Weights of a small transformer language model.
Architecture: RMSNorm before each block, rotary positions.
Each number is 128 + 32 x the weight over its row's rms, rounded and kept within 0 to 255. Layers, rows and columns count from 0. Numbers have three digits each. The size before them is the row's rms in percent of the matrix's.

# layer 14 attention key, 32x96, rms 0.117, rows 0-31, columns 0-95
060:157072161134141148179099190136129136185048079136136090169099096187161116101114116130168163144139165132146108083189197159132151101173135163114156035105120044141129092141135090106119133143133093130150095177149092081130118128095106103106122110146120116163110107093125130152145120152157103107
059:167155132075185157137113150185084140170179111162099097129102136091152077151060032107147145121143183151139147170145134109086111069120108132125084071090162089137137133079130128138171122098138165132146108113144069158058119119131109116142123189099136133120093160091130132112127165170097121085
068:143077161101169146119122147124095150172203080122089037143082097163137154177139095084092127135091180129139137161154164068106161097170147097115151067128102077145123142102129111161151099107111145103113109128136153123088100134147137127098141150113129139166121112089065143160059055141115141075
071:124179117165095116121144090127082161126184141124115171151130141090053088130138150138147104138160101135151158204112090113137085147101177114154116082154175138181139141135114183111156226119075141141140106170138172107173201109139126120203146100139152114133129124141132133078108083182134149125
068:175133178131117141134131119182098130093120079102074088139092119149085125170086134153081144093108154096132084157109185159066112078098104127120129072113148118176175151097096069127148104120138132109094144095143141188129137140149103211067119169139164075176149148154074130166112106136146093109
093:119171111145113068112145084085199128174143190110155204119108155122119156134127168139178133086116084102127138206051140112121120117109100104141103142109176147167119101162122139100145115148168161166148162120138154158191128130151111089169167141154138034102140119130132115101102136086107135187
086:151167140179142093130159092150178186147151190136126174150144198154114136116136145109137174088099072113155058141100091157105079108115122095137075116153145132205091119166146101137112149160131127171172154127100125118174153164096135126205173120142111087090164146123195138114090137100134147156
065:125158112162130113092180129156167158164149157160129145123095154208185132152119138119153076173106093110140166132153124166148088114128094070137110104142134138111065114101178140123095094128106105074174150120160162123094154087168188139156198127105101108092120152113164135120056160123065162186
111:098160069180142090128162109105191201164136190115173164135122141117116160100125119095175154094116058101104147140096110136137087100167135137155066136142144126164061114143120172116099117168136153189158138122135167140152118168101114126169168139129152061106141184103143078138119118083078106162
071:125103089205123123127106125077075080089158139129138151111119114081109113101208131085097114129152112163109113084176067126170139147137211121092114132180106105103148128164146149164145172133135080121097084130100102190131149046129114066107146090110118157112151149150165159168159097143131131150
096:151154128186164103142166155116173205187163147121172150093093115181116137150129122120150120075098088072152151143097145150118138120105106103157109125110168075189084117123129140117124125158107145135149169102155186180142113154052107150106209154131079087138117179118116114090131090124075155161
094:159112137165089122104133117159147074159144106136093112142090141125113128148095198156103104195120158158166136157165165160142063168121114106104125087113157149154100193113116104143141115056073144092139183097119109143094125064149166162054170174145114126119110119116046117139139170167161139120
122:079095139096109146104061132143091079066127098141160131132133072109166152105137133134121127151159186130150139129149126107159216130129144132117148141095122169054170086108122179147180163149063139114100086093124103097153136104162172087090054122112169188147105107098122148148129157170161152113
102:073081131097091106153125150116089075083155129160119158145106105118134144150152126144113126168174177188136123135122115116136189138129136122028159137167156130097155100137095138139181145107066106075092052140118101157130134095172132107074049114142151141122127071104129152122174159137180168125
099:079122089104110137143149135107133106063151131138125139121205085176132129092160129107143102101078136099077119111076105114104118094096208154098122144072168152137155095147129134080203131138103099128092060189116140095162076119135137071141106137114085086158083090130154121128140137060127093136
111:104119089150126166116063116063095057150118074090134143089102152096123140120118085151133110094150098139081066127122128128159160116052131138120135224177142079135158095158098154138093140144151116145102130085106096219154094120109090081123114119159147152150126121162132154104149095138116144186
185:168151092164148123134152104104125209130138142094122122114140144138110125114134101113127145083060092070123113144104154159121089098095157173213073133100110089181102139114157130118087119152146133175114152130132158088141144180087105110168203142166092092120147179135164060106111086114064102157
081:185135131178154137090173075156121184157157190107128122137135140145059108124119149097125122058125067095159097113130143090091123096150138149176086085101100104208103156088133110127082093124101133141174164093152153109134157150111143165137178101133081098127096132088151062096136075110096102123
099:099137110124116102139121189095228107114173131136160089133162161150148148128109204142125163124110138109110201140089146169128102100122110086128139094146179121076141108194096180133162168172094131188129127134124164191111140111117129162132126116153149109107122179201062174153123161122131133101
121:178157107092100118105134097088123202136144104134157145141195119116162147096126090133122115133115121142128148110151117123126108179071113117182123140146108137120120128166065159086108088136139101184133154089089166113133177151080055117212089105202160142093173131098175081114158139074102102134
110:094108094180195129123136089136111119145118146103136126098104121130108061150181149125137108153186118133106068100193141121129149109137110085089066185087148088171171178119155105126090108071107142092115106097158095159150151163147112134051108117142127155188113117096157115100167057162161143133
092:158119122172123072106122145080145119145164123179099106122094159121123103171107061195144163126092073192149108118064139125076200147101115098122172105112133121154066191150120074151130117074111137154176126088115112116120087079110121142091138124101080110127136094132088135111090059120157114128
108:089154100156100141184175149182147171183177118081114111138127089137140164124150141115136120093163115051109171138142079119128152141196166115083153126153138117034110103141137138105139158142159118150123127138108156175167070147159199110090115126094102072084064114109149138136155125077099141134
117:191148116169146087121159093095134182085127162188162093138131174132082131157123133129099137152213144170187122125085148043123124154159116177113082044101132145122153140108140079160121191137136099106122142128097119101131119138107109099100051085143129079130097116118171108093137106122139105126
098:124136109127153147116148131100198147131118154200149101152073143159123174155149140109107130157190103095092152097146149149109137100091095133091107131112134126092111087082062071136189157154111149160135137159147139197150078152116122099161101072105140073160092153099084086059110115092106079167
109:149145089112154079093156146176131159133111099147088094153089091146105146102078102117153164107094135121120156102103153148142134061054130171165106099142143139232121138079115082109101154125194116122130161122178165122076099189099162087138168130115099086115141109141083131141055126150150116128
101:128084138131177139099097080127108102154086159082130117122071110153169128166103051120114106099111081091114153142101159071128156109139111121155123089140115125101168161147167165128137102165139162141129159098191123090138057152137064135112118087160066037114092066129154105095146103101134119091
118:103074160171105089141116164132156104114144167135163099153120176158133102154148181147137147179095174167154122143121129160104161155149128085129131095149126137107139131134061093094064100080087137159138157106088119171157144064072175136161098161137148117091106174155170156160208174184150129104
099:088105172141066133175166124157145152141178127123101116144197085131086183119140126142132118105114111105110112124154111100106123147206097138100150141143113149151116151069202101159076100105140135100150148159116208074082116121148158132096060124168113075136071070093122078147167123125130112123
109:100119125141132105140075110093072077120121050127079150120094107089080100115135084129175125099111112160155079109145130151115169113090209157132131141149112171133142104118152105121175172199146085079088121172135122113171121087170102127069109167113188110085124101137078074139118082139110116149
093:090068123174107114150134117142183150152143124096187101137095123164107121171098138103126115122187124200150162094150131132118136144121107098109139134121113113167107164133105061149127101146059150088184112042128096175139192138117091082108076099099205159096123173084131153164129133123138164132
093:093086107113156137121099112061122085153096134109108132130161146115135163085142112136146154092167144071162111146140080125114147182193099193100118137177110156125177160107072185129078144198091082118098140192108079127161180113135063086100100104128135090123147165086092122130108101104141135119